Weights of a small transformer language model.
Training: a variant of SOAP for these matrices, 361M tokens.
Each number is 200 + 40 x the weight over its row's rms, rounded and kept within 0 to 999. Layers, rows and columns count from 0. The size before them is the row's rms in percent of the matrix's.

# layer 8 MLP up, 512x256, rms 0.17, rows 274-345, columns 96-127
095,177,153,198,182,282,233,257,174,212,209,163,238,158,216,202,218,186,180,217,178,290,257,203,175,228,207,234,197,158,163,204,240
103,203,252,189,203,225,216,98,191,124,197,180,155,252,169,276,210,204,248,172,155,201,209,201,228,162,225,172,219,260,179,239,154
104,165,201,149,216,218,214,137,231,144,146,123,187,193,143,192,140,206,280,206,246,276,154,177,153,182,222,91,133,239,253,153,205
098,221,133,150,159,180,142,183,176,169,185,225,195,204,237,226,173,148,207,142,186,178,238,167,209,222,193,222,178,191,203,239,204
099,212,167,261,237,226,191,163,206,169,254,157,167,169,162,168,188,178,194,212,195,109,262,230,253,247,150,188,204,130,226,178,106
099,225,178,210,271,230,238,132,265,207,191,169,228,192,160,226,238,198,256,207,248,241,251,183,208,178,106,225,269,185,153,176,204
094,268,215,173,215,191,164,201,221,196,218,133,140,152,100,209,233,232,109,269,181,242,195,240,196,187,191,128,155,162,289,187,206
096,194,238,259,196,213,184,135,91,118,160,220,163,202,237,174,184,293,282,240,169,194,204,157,133,183,130,220,177,251,174,190,196
098,182,161,150,163,186,246,242,127,206,243,147,195,199,197,167,186,168,240,195,145,204,242,216,150,251,206,193,245,158,199,223,152
097,121,237,173,264,189,202,181,183,166,142,251,220,201,191,235,180,186,185,188,195,237,163,154,254,192,150,223,221,216,249,180,164
098,240,164,165,239,244,199,188,169,150,202,225,226,189,204,219,211,191,143,259,241,222,271,222,199,97,167,173,229,199,134,164,127
097,256,206,217,133,134,178,271,216,191,208,185,229,191,233,180,233,164,168,241,234,223,277,211,230,177,261,247,272,202,245,212,182
105,161,160,175,195,215,228,221,221,115,290,193,245,213,178,217,264,130,240,244,213,194,261,237,200,206,188,202,195,208,146,225,252
104,254,226,248,163,163,128,214,167,206,209,157,118,200,238,106,279,189,166,155,217,160,197,256,198,238,259,190,198,191,197,249,199
099,224,162,187,295,162,171,158,204,220,212,215,142,207,147,192,211,130,194,253,110,239,159,160,209,123,128,198,244,176,206,166,210
100,144,127,146,230,210,178,196,173,241,159,223,172,250,222,206,203,181,183,206,176,186,164,130,143,186,248,120,243,151,216,195,225
096,266,232,203,177,169,156,216,270,267,209,213,275,170,174,255,190,195,141,255,234,225,209,272,121,205,174,241,192,216,236,268,219
104,207,257,245,178,73,232,220,216,164,234,228,191,164,199,264,206,273,191,247,217,156,168,228,152,211,168,186,211,138,200,249,204
099,147,230,232,207,262,228,221,193,204,269,193,214,130,176,202,159,183,177,184,199,179,175,143,230,234,211,143,276,195,202,195,217
098,253,165,272,222,245,234,218,198,263,143,178,203,160,155,205,145,196,233,183,197,167,240,214,189,200,253,216,237,215,220,221,222
095,121,238,231,175,193,255,219,199,190,250,241,218,224,176,212,132,230,239,163,194,221,178,177,107,256,181,201,214,219,188,208,221
097,204,264,218,244,240,201,133,234,260,160,202,197,198,166,236,196,243,144,147,95,189,216,151,172,210,145,109,254,211,148,129,173
096,214,182,176,161,184,263,222,135,174,180,181,165,271,244,161,166,171,209,118,157,144,145,175,244,258,156,195,238,217,224,214,129
096,243,200,164,217,172,165,241,139,168,270,136,137,218,191,182,157,246,280,188,205,176,253,286,189,211,244,180,205,192,249,203,177
094,176,231,252,260,170,253,142,201,212,202,164,139,204,157,210,217,187,195,193,160,271,204,178,216,224,200,195,194,226,119,114,250
103,270,171,212,228,212,269,205,166,241,242,165,180,206,228,164,210,137,127,143,172,264,209,182,206,176,219,231,255,230,200,196,194
098,244,281,199,195,162,227,150,128,204,177,166,176,211,175,267,209,269,141,276,197,184,156,159,245,198,228,255,279,217,169,268,211
102,211,206,240,180,222,266,177,171,195,153,169,215,132,229,171,159,214,150,171,193,194,182,170,247,206,150,143,283,194,174,232,257
098,144,225,220,107,206,277,246,180,178,171,174,164,201,178,189,244,276,110,222,146,234,151,212,283,213,123,203,179,228,183,125,171
089,133,288,93,240,187,175,233,188,254,245,167,259,167,202,276,177,158,219,174,164,168,241,203,176,208,245,190,169,272,232,149,234
100,266,281,251,205,122,191,220,171,157,225,108,231,212,198,158,182,180,194,214,144,225,187,172,194,207,220,162,198,253,187,136,191
104,243,186,232,184,159,238,189,230,146,198,213,175,273,138,267,140,193,181,298,154,169,243,122,202,151,171,203,191,129,230,184,202
099,168,146,193,244,229,179,212,185,256,228,172,170,212,172,165,237,233,133,207,203,156,257,170,240,127,275,190,246,211,194,167,190
101,153,128,216,215,252,165,99,219,169,163,221,193,173,305,300,184,199,241,189,220,189,221,204,244,179,205,195,182,176,276,176,165
102,231,229,210,170,162,146,196,277,183,174,193,199,230,204,183,188,214,224,245,239,211,220,211,197,179,236,197,181,227,200,230,183
099,190,145,148,223,270,148,127,134,147,198,178,189,213,226,238,189,239,205,192,193,201,146,159,141,259,202,272,243,169,176,199,232
089,241,277,181,182,129,211,178,209,215,236,137,204,205,249,117,180,156,261,232,195,233,186,151,155,216,188,169,212,206,178,238,227
100,213,241,178,227,256,234,192,279,193,190,221,202,105,193,297,166,257,170,147,262,145,260,268,214,119,182,262,217,201,222,185,151
099,147,174,241,233,203,252,234,132,194,150,187,160,144,213,211,261,188,158,219,161,177,201,204,223,253,181,197,191,200,254,171,234
099,234,257,234,203,239,298,188,233,134,249,192,170,201,224,215,193,192,218,197,213,252,157,179,233,187,223,182,167,216,217,212,192
090,218,142,172,192,290,245,141,242,281,215,158,204,233,109,254,131,170,165,187,188,198,257,181,139,186,200,169,193,165,218,188,149
097,258,150,164,273,190,260,211,217,164,191,226,176,138,179,217,143,267,227,263,206,107,178,194,202,96,137,220,256,226,137,187,115
095,181,213,225,183,196,193,135,148,221,299,247,217,209,157,187,196,224,181,171,155,236,207,139,194,148,229,192,192,171,174,107,176
107,180,156,142,142,204,167,155,143,167,171,110,169,238,282,199,187,160,237,137,188,264,211,180,160,122,214,220,228,143,230,169,243
096,170,184,103,217,226,211,155,275,269,241,182,212,142,258,171,293,204,190,202,197,177,161,126,274,218,201,215,198,125,216,207,196
102,161,196,222,111,163,240,249,204,199,230,252,240,200,189,256,182,143,183,206,177,193,169,179,199,209,230,299,214,207,172,124,140
108,236,207,162,185,248,183,164,221,132,225,139,183,209,257,200,161,189,254,238,205,198,244,293,246,161,207,163,241,227,168,112,210
106,239,177,101,229,219,247,188,210,239,226,191,157,197,241,259,179,234,244,230,265,114,241,227,253,216,185,117,225,171,215,155,232
102,260,160,202,207,297,157,171,190,139,260,225,194,153,183,263,131,212,159,138,167,158,238,132,265,167,165,153,198,269,255,213,215
094,222,205,201,184,195,150,133,269,260,232,281,222,257,210,254,237,153,219,124,160,262,198,193,164,179,174,222,239,181,242,147,175
107,306,170,225,157,241,203,155,201,276,204,174,242,267,254,228,170,269,149,245,253,235,166,193,256,263,148,165,148,174,234,186,181
094,211,291,164,187,225,203,175,157,222,166,247,230,194,152,180,223,153,262,183,193,177,217,231,210,240,129,166,206,189,175,200,204
110,183,196,165,194,183,215,195,221,189,245,156,180,222,172,238,211,193,192,228,189,173,223,176,185,256,193,212,289,203,193,130,181
088,209,176,176,172,234,202,199,168,171,158,197,294,210,273,223,220,216,198,207,234,222,95,254,300,184,186,215,124,133,188,249,152
101,151,249,211,224,198,163,170,239,229,224,251,233,160,213,215,212,203,165,161,114,154,237,164,192,178,218,237,304,198,174,153,61
098,134,190,168,252,129,219,208,228,166,208,114,209,188,235,236,113,209,164,272,209,183,236,190,171,185,210,233,252,215,150,128,114
096,200,195,222,257,207,198,211,214,140,198,250,163,237,152,214,200,187,163,207,136,117,150,164,224,104,115,249,183,238,179,170,226
097,55,171,216,212,237,170,168,216,184,253,188,204,183,200,204,207,173,203,156,220,263,227,215,192,227,217,167,278,197,248,270,172
101,234,168,255,165,164,255,171,182,131,160,212,175,193,188,240,176,260,176,228,233,245,197,167,120,183,246,143,206,198,233,144,215
094,233,170,183,152,302,169,239,221,197,204,190,194,240,258,117,210,206,203,127,221,222,196,213,225,232,214,165,180,86,195,261,173
102,225,135,235,235,220,262,176,249,178,173,168,191,230,176,129,258,201,239,164,205,172,170,185,231,199,182,164,179,131,239,185,177
101,232,227,167,197,219,187,180,226,208,224,201,160,203,143,225,294,260,164,217,195,155,244,184,223,294,163,148,181,200,162,197,227
095,213,188,132,234,243,177,233,170,193,125,213,76,182,236,235,162,208,186,232,234,208,225,109,239,248,200,176,172,192,185,189,190
093,202,152,185,201,248,189,250,248,133,182,200,168,178,179,125,261,188,123,184,224,201,173,130,255,200,194,210,192,214,213,163,248
103,156,172,203,248,160,179,239,238,133,195,226,127,113,218,222,272,139,163,163,239,281,148,249,172,160,236,157,175,156,212,212,165
106,103,248,230,230,124,199,243,180,201,158,210,212,250,194,233,270,165,256,194,167,230,161,202,205,218,223,110,208,186,164,199,242
098,214,267,253,158,194,178,187,191,222,244,201,167,244,226,302,237,196,236,191,176,139,209,192,230,240,154,311,147,265,147,169,243
100,187,211,212,195,160,184,189,162,247,160,240,142,215,209,194,201,187,140,210,241,196,153,288,199,193,276,243,160,195,219,150,243
102,202,168,185,167,195,239,176,228,216,173,192,198,234,172,248,121,183,197,253,170,258,263,254,192,181,184,241,177,228,238,164,223
100,182,232,165,145,161,234,217,172,211,210,249,240,255,207,194,268,219,111,251,222,202,281,190,206,204,159,152,220,265,204,99,237
100,181,207,198,205,224,137,168,247,192,150,100,212,206,140,184,204,178,169,281,146,213,197,197,178,236,170,158,190,184,185,171,300
098,225,203,174,198,191,256,216,170,256,235,149,227,155,155,120,197,232,225,218,206,161,247,211,231,224,215,177,196,205,188,232,163
# layer 8 MLP down (transposed), 512x256, rms 0.166, rows 274-344, columns 96-127
095,191,162,150,220,216,236,202,280,227,179,154,287,133,63,204,215,153,145,169,169,174,126,251,159,229,251,202,172,238,231,241,224
101,203,163,162,225,242,174,201,188,216,211,179,139,210,152,148,259,137,231,189,173,252,215,143,323,179,201,205,219,145,256,71,239
101,190,261,104,255,223,117,207,199,236,219,166,190,180,230,142,147,189,142,130,212,201,157,165,179,225,127,200,179,229,226,254,153
099,203,270,225,184,166,217,252,226,257,194,221,247,224,236,219,268,186,220,167,259,248,176,243,218,193,264,237,216,203,248,138,251
099,152,254,259,162,260,207,143,166,148,223,190,206,194,124,243,215,220,158,204,176,142,212,199,224,230,159,247,244,198,159,267,220
102,204,226,187,176,237,189,201,181,201,165,227,237,184,235,232,171,270,223,212,236,240,200,151,199,178,287,217,181,218,199,254,179
095,189,221,188,198,216,168,175,202,182,276,235,219,165,34,240,195,180,184,203,189,178,186,217,211,208,159,210,274,227,238,249,229
096,228,188,190,180,209,218,196,243,194,196,189,230,179,321,240,240,211,254,162,232,253,249,228,213,176,229,191,167,221,194,248,137
099,232,211,214,177,270,253,271,156,175,124,189,260,206,219,224,77,189,151,191,202,179,222,154,181,193,245,170,235,166,155,188,205
107,262,192,265,223,203,273,249,195,223,236,188,175,243,82,255,203,207,228,186,270,134,222,173,211,173,172,206,172,173,244,216,200
100,245,179,212,163,234,258,256,120,193,142,266,185,238,226,163,179,221,177,242,207,150,231,220,303,239,147,182,207,208,196,157,197
098,213,272,157,237,113,199,175,214,215,192,194,90,214,335,256,233,165,196,174,161,220,220,225,195,214,249,216,203,190,193,128,197
108,237,119,149,234,295,177,207,182,203,174,153,187,228,310,163,215,245,211,150,139,152,205,189,205,192,294,228,138,186,224,218,232
101,191,188,165,232,208,172,205,154,202,138,222,206,194,267,125,243,120,249,171,159,232,189,265,177,137,191,198,170,174,161,154,189
098,239,246,210,215,167,218,200,227,157,174,252,163,240,241,169,284,197,164,281,171,208,171,234,232,156,214,174,238,164,195,114,167
102,204,261,196,230,156,149,231,206,151,111,179,172,189,77,119,157,124,207,194,167,188,213,176,242,222,171,169,248,211,208,130,150
098,262,224,202,266,208,134,215,229,206,208,188,215,183,136,256,245,181,199,182,164,181,216,117,220,190,249,240,154,229,206,219,176
100,180,222,259,267,148,146,241,159,201,252,282,196,168,191,189,234,181,223,239,160,151,225,254,274,246,201,172,230,227,132,125,149
098,233,175,176,165,138,170,249,185,141,235,157,195,193,303,251,218,155,194,243,238,198,237,155,243,237,238,206,227,238,199,179,272
097,200,177,196,155,174,246,187,224,185,186,173,133,179,52,200,161,203,239,178,134,177,226,198,215,190,232,201,282,177,214,216,305
094,137,231,223,225,217,263,179,124,194,191,205,105,250,126,191,195,157,181,115,253,198,192,220,206,243,217,104,212,246,149,183,167
100,215,148,242,182,172,199,176,169,198,111,141,261,206,138,205,257,241,211,101,173,170,182,222,193,291,211,161,165,258,192,209,166
104,200,237,169,173,208,220,175,198,215,180,242,226,231,204,206,202,210,281,132,188,173,247,199,234,183,232,209,187,128,179,150,236
101,195,132,212,206,198,190,177,240,158,164,223,194,169,272,179,229,170,115,168,140,286,209,111,250,196,176,256,184,202,209,216,155
100,199,148,229,184,210,219,214,231,222,190,204,265,192,23,249,183,219,144,279,263,209,218,255,208,256,198,236,173,274,235,198,166
101,186,187,228,220,169,281,204,179,255,246,202,189,199,356,182,224,229,164,174,226,203,246,179,218,228,179,202,235,234,146,244,221
098,277,202,233,161,187,201,245,259,158,188,167,189,222,137,246,244,189,198,214,179,199,171,154,306,180,204,222,192,184,190,148,204
101,181,291,201,187,195,239,161,180,256,199,211,235,146,274,204,198,186,219,217,192,208,222,149,197,176,198,169,208,154,171,211,195
096,124,171,223,168,220,217,241,172,235,144,243,257,141,432,105,213,218,162,262,213,159,186,260,202,234,212,216,175,201,175,202,161
095,187,213,252,216,174,213,193,194,175,214,133,136,192,351,195,211,151,194,206,202,264,219,191,252,175,198,179,155,207,163,256,175
101,97,117,222,201,172,232,240,214,296,152,182,122,228,167,135,207,178,168,278,125,173,303,243,254,199,202,251,195,213,224,203,230
102,157,185,220,222,185,247,161,184,137,227,136,141,178,168,147,144,229,191,190,191,184,203,129,123,175,200,227,142,181,181,138,192
098,148,203,99,88,190,138,138,155,169,261,182,188,210,33,176,234,237,189,209,187,194,170,146,193,190,240,213,179,227,230,237,199
106,162,205,199,238,175,176,174,236,282,149,222,177,211,0,286,194,172,193,192,192,256,255,234,215,177,212,166,215,144,201,149,203
097,224,219,200,174,237,204,231,277,244,228,176,199,179,327,169,222,269,199,215,203,144,178,150,176,161,233,170,138,202,197,240,182
098,290,223,230,219,200,153,171,243,200,175,247,206,226,276,180,245,193,181,237,145,205,145,131,279,146,205,132,171,161,217,158,176
091,165,180,218,227,198,241,229,195,168,144,211,203,140,430,179,177,287,273,205,211,272,260,212,137,176,258,207,185,175,234,228,175
097,234,258,166,146,154,169,183,222,211,206,170,188,145,86,257,274,172,224,135,296,191,171,194,192,144,200,243,219,222,259,206,261
098,190,152,232,214,202,170,204,171,193,269,208,136,201,277,233,216,204,184,184,200,249,267,233,184,260,257,192,194,163,223,203,169
098,177,162,214,138,223,200,217,193,221,260,153,168,163,291,227,185,206,199,154,166,146,226,197,208,144,192,172,221,226,196,154,167
094,142,220,211,155,184,164,152,220,111,177,225,169,195,195,194,235,227,244,190,254,235,148,190,215,174,211,282,194,209,191,164,219
098,181,217,180,144,224,191,205,224,217,200,221,234,179,165,250,175,234,218,215,214,247,214,299,177,205,189,191,118,197,188,182,221
099,203,156,199,239,164,159,216,225,153,207,186,236,244,377,159,191,204,114,253,220,161,145,274,215,188,206,223,218,206,215,144,216
107,227,204,248,205,158,221,222,270,173,175,180,185,270,159,253,265,132,137,205,194,182,204,172,160,138,275,248,216,173,164,150,174
097,166,193,197,262,232,131,285,139,167,233,219,180,212,228,207,210,239,203,134,240,200,229,217,193,179,188,220,121,217,206,204,235
101,146,202,228,262,168,227,245,210,141,209,163,239,251,51,273,210,175,199,229,230,206,245,265,197,229,188,246,240,214,237,148,217
102,179,209,232,191,180,285,155,234,160,250,148,197,179,112,214,223,208,219,200,170,172,228,284,176,162,240,168,201,130,201,193,164
105,211,274,212,211,234,202,175,220,184,202,204,96,209,210,125,241,173,204,240,187,164,222,178,222,213,152,190,167,217,191,176,93
102,310,259,207,250,194,229,114,175,197,185,265,203,201,324,217,225,157,108,193,151,299,199,210,184,181,202,184,201,223,243,239,145
095,241,170,140,121,277,250,106,234,92,229,223,188,198,183,124,153,239,132,169,214,223,277,199,202,224,214,195,199,193,210,264,233
105,278,186,163,195,270,201,185,150,232,152,157,240,242,226,118,136,165,204,212,177,184,196,92,236,131,184,120,201,199,194,209,156
099,217,242,243,165,182,177,162,171,188,231,206,174,237,88,162,208,231,217,145,155,119,274,186,136,241,193,146,192,187,189,229,251
116,200,153,177,196,273,254,136,264,242,151,148,139,194,309,204,142,173,220,191,188,258,194,165,192,162,215,214,225,183,202,211,155
094,200,212,234,256,204,228,243,198,230,237,234,221,170,240,192,174,205,153,206,250,195,166,222,230,175,225,146,203,159,177,223,203
101,151,133,194,227,214,148,228,236,212,234,171,152,252,170,190,212,229,178,210,225,184,207,170,181,196,170,304,318,174,185,181,212
097,200,169,193,223,241,205,222,194,230,160,223,235,285,348,203,191,227,189,181,216,213,186,215,197,232,182,221,238,222,154,168,121
096,256,223,243,239,171,175,170,234,198,216,201,178,207,186,263,192,209,199,235,277,196,218,208,253,203,184,151,109,258,265,133,179
100,231,241,166,201,241,211,235,172,148,246,205,195,186,116,200,169,247,211,193,209,244,266,225,213,194,125,199,233,218,242,217,143
101,220,186,163,159,278,225,228,177,126,197,122,221,222,340,133,158,237,183,208,184,253,219,179,197,107,243,146,249,220,189,146,190
095,285,174,132,195,189,227,200,226,228,226,194,185,225,263,191,216,280,192,231,189,197,250,206,246,256,190,218,165,198,264,187,133
100,158,225,148,226,205,186,178,225,115,224,233,246,234,205,190,255,211,81,136,168,240,195,206,174,214,195,227,219,161,207,197,174
101,202,271,179,132,193,176,195,240,236,259,212,256,190,62,261,239,213,160,244,211,203,194,193,131,211,294,166,278,180,252,191,219
098,305,224,314,112,198,204,138,150,264,132,223,190,209,259,297,273,187,228,221,181,217,247,211,198,219,142,219,164,202,220,261,198
094,146,171,168,191,276,246,207,192,110,122,183,214,298,116,165,225,220,206,223,182,170,147,185,221,209,167,142,196,243,220,172,200
100,175,176,118,210,123,162,245,200,145,108,253,196,160,53,198,264,189,184,225,132,176,220,232,114,176,223,272,278,186,224,151,176
107,184,236,187,277,154,171,186,198,186,139,211,209,155,123,178,177,154,175,225,186,169,161,224,190,156,263,209,153,212,250,184,199
096,179,190,195,176,184,141,133,171,152,234,210,213,199,228,215,152,184,167,203,195,152,196,187,208,119,177,197,137,144,207,234,246
098,188,209,250,237,197,215,202,230,267,175,255,201,233,42,245,188,118,194,183,175,169,173,176,211,188,198,269,167,190,228,265,232
101,149,212,228,180,219,192,244,214,208,210,234,193,201,44,156,203,188,230,186,202,190,230,179,234,220,185,250,254,144,205,225,177
101,181,183,213,267,145,212,227,221,204,238,181,279,249,210,194,188,194,192,263,311,225,144,203,125,236,129,277,265,161,178,160,216
104,186,167,162,156,195,201,221,237,172,123,177,180,215,35,172,212,193,196,252,212,187,180,198,194,251,194,211,111,210,218,150,247
# layer 8 MLP gate, 512x256, rms 0.161, rows 275-345, columns 96-127
101,186,183,212,185,293,251,196,196,228,197,234,181,186,175,188,116,208,254,238,252,230,162,225,231,162,252,126,207,159,224,236,162
102,216,182,199,211,220,158,208,254,210,212,178,255,280,177,196,208,212,215,238,294,155,168,216,280,182,197,151,216,165,223,262,204
102,227,191,191,237,207,271,192,141,217,216,152,171,208,113,204,195,177,214,213,214,107,221,190,203,168,213,189,131,167,168,233,223
101,163,220,131,124,204,238,118,170,189,208,256,183,167,220,132,178,186,210,230,172,134,225,186,152,198,211,234,181,196,226,261,204
105,219,185,208,283,286,201,193,211,198,204,203,215,192,81,232,236,259,231,162,192,218,239,213,148,275,228,179,245,182,215,161,162
095,263,187,84,127,209,214,229,206,211,215,261,217,165,201,220,158,194,214,190,201,198,231,236,199,226,233,256,205,271,284,233,147
100,214,264,207,136,296,184,176,215,231,209,140,204,212,136,177,181,187,243,160,216,215,181,234,191,209,216,222,197,203,206,173,107
104,205,191,202,193,174,235,221,217,170,193,260,170,260,157,136,259,156,300,194,210,216,244,182,239,156,229,202,188,234,185,237,257
102,214,191,262,168,143,133,155,236,139,224,135,188,179,190,260,184,211,296,167,137,217,141,249,150,220,231,170,145,164,218,230,244
097,234,133,179,255,161,217,218,127,218,170,235,255,235,211,159,162,182,216,203,188,229,203,244,279,110,204,184,234,105,210,191,137
096,94,219,216,177,164,213,244,229,239,180,254,220,261,193,161,215,161,194,260,205,190,168,214,168,200,246,184,218,181,148,220,226
099,188,198,213,263,231,183,194,223,216,192,192,243,269,210,254,160,122,210,245,206,137,158,198,197,240,262,181,217,161,173,158,197
102,231,198,174,249,209,162,148,177,224,254,175,178,247,220,210,184,214,215,153,233,147,180,243,232,291,239,187,266,217,200,265,238
096,193,186,140,228,231,106,258,150,167,200,222,200,206,133,190,165,233,156,173,210,237,177,167,298,176,218,226,206,215,172,188,193
098,176,169,191,158,180,171,224,253,144,196,210,245,168,171,227,144,208,274,184,167,190,262,155,214,207,219,201,226,168,265,222,229
101,242,247,209,216,184,155,225,178,307,220,205,123,177,178,261,174,173,215,223,253,140,134,217,148,149,242,220,202,206,132,203,260
100,255,193,197,134,164,263,165,246,183,218,242,118,143,161,103,211,186,177,134,201,226,204,179,244,197,200,217,176,219,221,212,160
104,202,179,189,167,191,245,238,89,154,205,231,242,206,234,245,215,236,208,213,174,198,300,277,186,228,271,186,262,230,285,222,159
099,252,255,186,314,176,172,199,222,170,245,271,240,239,181,159,213,174,200,157,248,157,241,222,172,137,154,283,177,242,222,197,211
096,212,183,205,222,250,221,226,223,145,179,194,258,198,117,137,218,192,224,318,176,270,171,190,231,162,191,268,185,158,247,196,174
100,195,164,127,196,201,260,277,171,211,211,167,220,178,276,170,238,242,201,199,222,217,197,212,185,154,256,244,202,206,164,188,123
100,188,178,198,143,157,148,235,133,174,243,251,118,190,190,241,165,190,198,210,172,236,182,105,207,180,206,201,223,228,156,174,203
097,209,216,205,198,261,205,218,218,255,125,283,241,182,234,160,234,142,168,176,226,190,193,115,172,172,218,199,216,156,233,203,153
099,204,198,231,229,212,283,195,194,173,144,181,176,146,231,258,247,291,143,154,251,206,245,242,216,172,179,248,181,204,248,192,153
109,169,200,216,229,200,240,259,158,235,192,213,128,198,169,222,238,145,158,242,257,183,211,198,149,172,198,172,217,239,216,269,150
096,270,162,258,160,132,163,145,191,131,159,198,161,202,153,176,196,268,99,178,190,266,185,162,240,156,230,184,220,162,222,173,148
106,203,153,228,128,229,226,178,193,235,213,218,201,185,207,187,217,101,151,162,253,165,209,192,190,216,225,128,212,218,215,169,242
092,221,162,193,141,238,249,227,248,177,219,195,238,189,230,186,209,204,148,173,189,214,173,270,223,221,175,256,217,174,178,264,172
097,271,184,196,93,187,195,117,234,223,200,203,234,190,191,213,163,203,168,158,175,242,160,168,208,181,196,150,182,199,253,202,216
101,187,129,158,144,168,127,205,245,174,186,194,202,163,140,177,213,177,177,217,218,115,175,198,193,250,202,171,161,175,224,174,152
102,172,225,208,145,209,176,142,179,169,252,197,222,265,109,262,270,208,251,176,186,186,237,202,235,192,303,181,124,236,180,186,205
103,226,251,128,156,240,209,137,250,239,143,181,254,181,256,194,162,165,189,176,236,219,204,120,218,148,159,100,136,253,158,211,174
089,208,186,181,160,177,259,264,174,173,148,243,166,174,182,178,236,248,228,197,175,160,129,217,145,220,165,257,246,178,107,195,248
102,227,249,217,132,133,170,138,222,229,258,142,210,244,183,211,168,197,147,237,188,155,223,191,231,272,244,176,238,154,143,227,190
096,214,251,194,162,161,203,177,187,178,181,223,225,209,193,168,199,202,160,197,170,174,168,249,235,161,248,224,224,142,235,213,200
095,216,180,150,133,245,194,255,199,214,226,171,197,179,209,170,212,237,194,248,111,127,203,181,270,156,257,158,164,198,217,153,266
103,131,209,272,270,216,135,216,223,283,259,180,213,230,128,141,167,242,178,188,129,156,232,126,133,144,212,229,204,231,98,162,245
097,220,194,164,258,218,226,189,238,194,57,147,166,201,178,162,246,196,198,173,189,166,122,181,231,206,126,267,224,186,248,241,285
101,202,242,237,195,204,204,196,204,217,220,170,199,234,168,208,289,272,114,206,186,202,187,179,207,201,252,148,156,262,195,210,176
092,119,190,215,239,127,219,182,186,130,204,249,186,193,167,158,156,187,194,194,213,227,179,155,174,235,181,213,180,181,178,165,222
104,226,232,225,142,175,226,169,222,221,231,145,262,230,218,232,214,174,249,258,145,234,160,167,210,220,247,184,193,159,195,208,222
101,236,194,185,234,190,199,200,170,224,166,200,153,170,201,227,143,278,186,207,191,293,275,302,219,249,170,207,191,144,222,217,192
105,265,223,252,224,196,175,251,240,175,178,246,167,229,125,164,165,155,196,171,206,181,198,218,207,259,194,219,241,244,135,278,171
102,204,234,203,177,226,216,215,269,192,227,206,186,234,156,171,187,204,243,214,166,242,187,190,206,228,207,216,156,222,165,217,205
103,255,186,116,250,206,192,197,137,131,195,152,164,166,242,96,211,200,252,199,147,217,188,283,171,139,212,167,173,290,197,187,271
102,229,186,220,167,209,149,197,177,242,201,227,227,153,159,237,211,184,198,127,165,169,189,140,129,160,212,141,188,184,155,223,216
102,211,209,236,179,265,215,228,231,197,129,273,156,272,204,163,199,215,237,256,143,94,232,199,201,226,244,211,281,188,186,203,227
097,164,229,205,155,174,261,157,194,189,123,239,153,152,202,164,106,239,178,210,178,162,232,181,232,164,220,264,182,127,272,124,247
097,169,150,228,187,261,319,177,176,215,263,198,144,205,235,199,213,197,169,244,96,182,223,146,231,226,245,198,133,199,257,200,250
100,198,196,185,139,191,222,168,194,146,265,182,255,232,153,190,150,235,190,169,273,167,148,214,211,195,172,232,215,222,184,254,166
097,192,231,140,246,233,152,234,224,179,247,155,222,224,139,192,225,236,176,221,190,137,187,203,187,220,196,211,196,164,244,228,200
112,231,269,171,216,183,204,213,193,241,205,222,183,233,173,164,146,205,192,161,200,175,141,250,212,177,179,165,212,186,175,141,125
087,162,251,186,165,118,171,159,160,240,214,232,185,231,138,128,117,204,223,216,171,208,203,157,150,216,223,181,219,212,264,138,237
102,196,198,198,279,200,107,173,179,237,286,208,196,228,224,176,171,172,238,224,147,225,163,202,246,179,289,122,138,196,177,166,199
098,227,236,168,220,210,262,229,138,200,193,271,139,190,193,250,101,302,232,175,224,233,170,201,166,180,184,210,177,213,203,191,178
096,233,249,242,253,254,214,193,169,191,202,127,203,264,261,187,242,143,179,269,217,167,204,235,213,291,172,149,163,232,246,199,179
107,247,246,201,207,224,173,249,213,171,189,251,172,214,252,93,158,202,180,178,247,173,199,174,210,192,183,205,207,115,190,139,166
102,199,195,175,225,249,200,176,179,155,124,239,214,242,163,137,170,179,180,182,158,134,180,140,169,237,154,189,244,205,192,196,318
102,196,194,231,167,214,162,173,195,176,201,82,194,260,153,205,194,187,199,206,243,218,233,208,252,258,230,228,162,145,223,260,203
103,246,288,178,203,234,197,255,239,82,193,173,181,212,237,164,215,169,179,249,168,191,138,167,212,200,212,157,218,189,227,175,206
104,215,207,152,254,180,225,87,209,220,237,230,205,249,193,161,189,154,180,170,241,193,194,212,159,187,221,177,249,185,128,192,173
098,243,218,247,233,220,233,218,162,184,208,221,156,182,191,246,182,199,127,208,229,219,272,163,240,198,249,207,207,223,239,191,208
098,179,212,231,158,160,199,174,245,245,276,300,191,216,245,191,255,152,154,217,236,227,184,199,198,181,210,187,234,234,184,251,203
098,277,270,163,193,141,177,235,192,236,266,230,294,261,228,177,193,213,157,174,188,165,200,172,175,201,156,222,236,177,202,205,241
101,215,254,216,200,125,217,229,229,200,129,272,201,181,190,198,208,208,194,172,176,235,218,136,225,181,245,222,250,258,299,162,246
106,226,208,200,168,224,244,159,216,239,227,193,178,218,180,162,254,190,179,289,199,228,181,224,146,257,177,181,173,205,237,181,146
100,135,193,178,266,134,151,86,136,169,221,176,210,177,165,257,143,118,133,175,208,183,194,220,190,219,252,180,235,193,233,209,169
101,219,188,263,194,227,157,149,265,200,196,213,207,223,192,180,176,212,293,266,215,217,203,185,229,142,186,187,216,234,182,225,227
103,184,233,226,241,234,149,215,189,201,71,199,202,156,174,225,219,244,176,246,227,193,280,192,226,192,149,189,233,212,176,240,238
102,193,204,159,194,241,161,223,208,211,223,195,180,182,146,178,176,180,184,189,99,176,229,329,182,284,141,219,179,200,265,170,174
106,196,243,239,200,207,214,188,263,225,219,203,230,275,124,185,168,247,212,118,208,176,220,202,150,179,208,205,213,229,213,201,199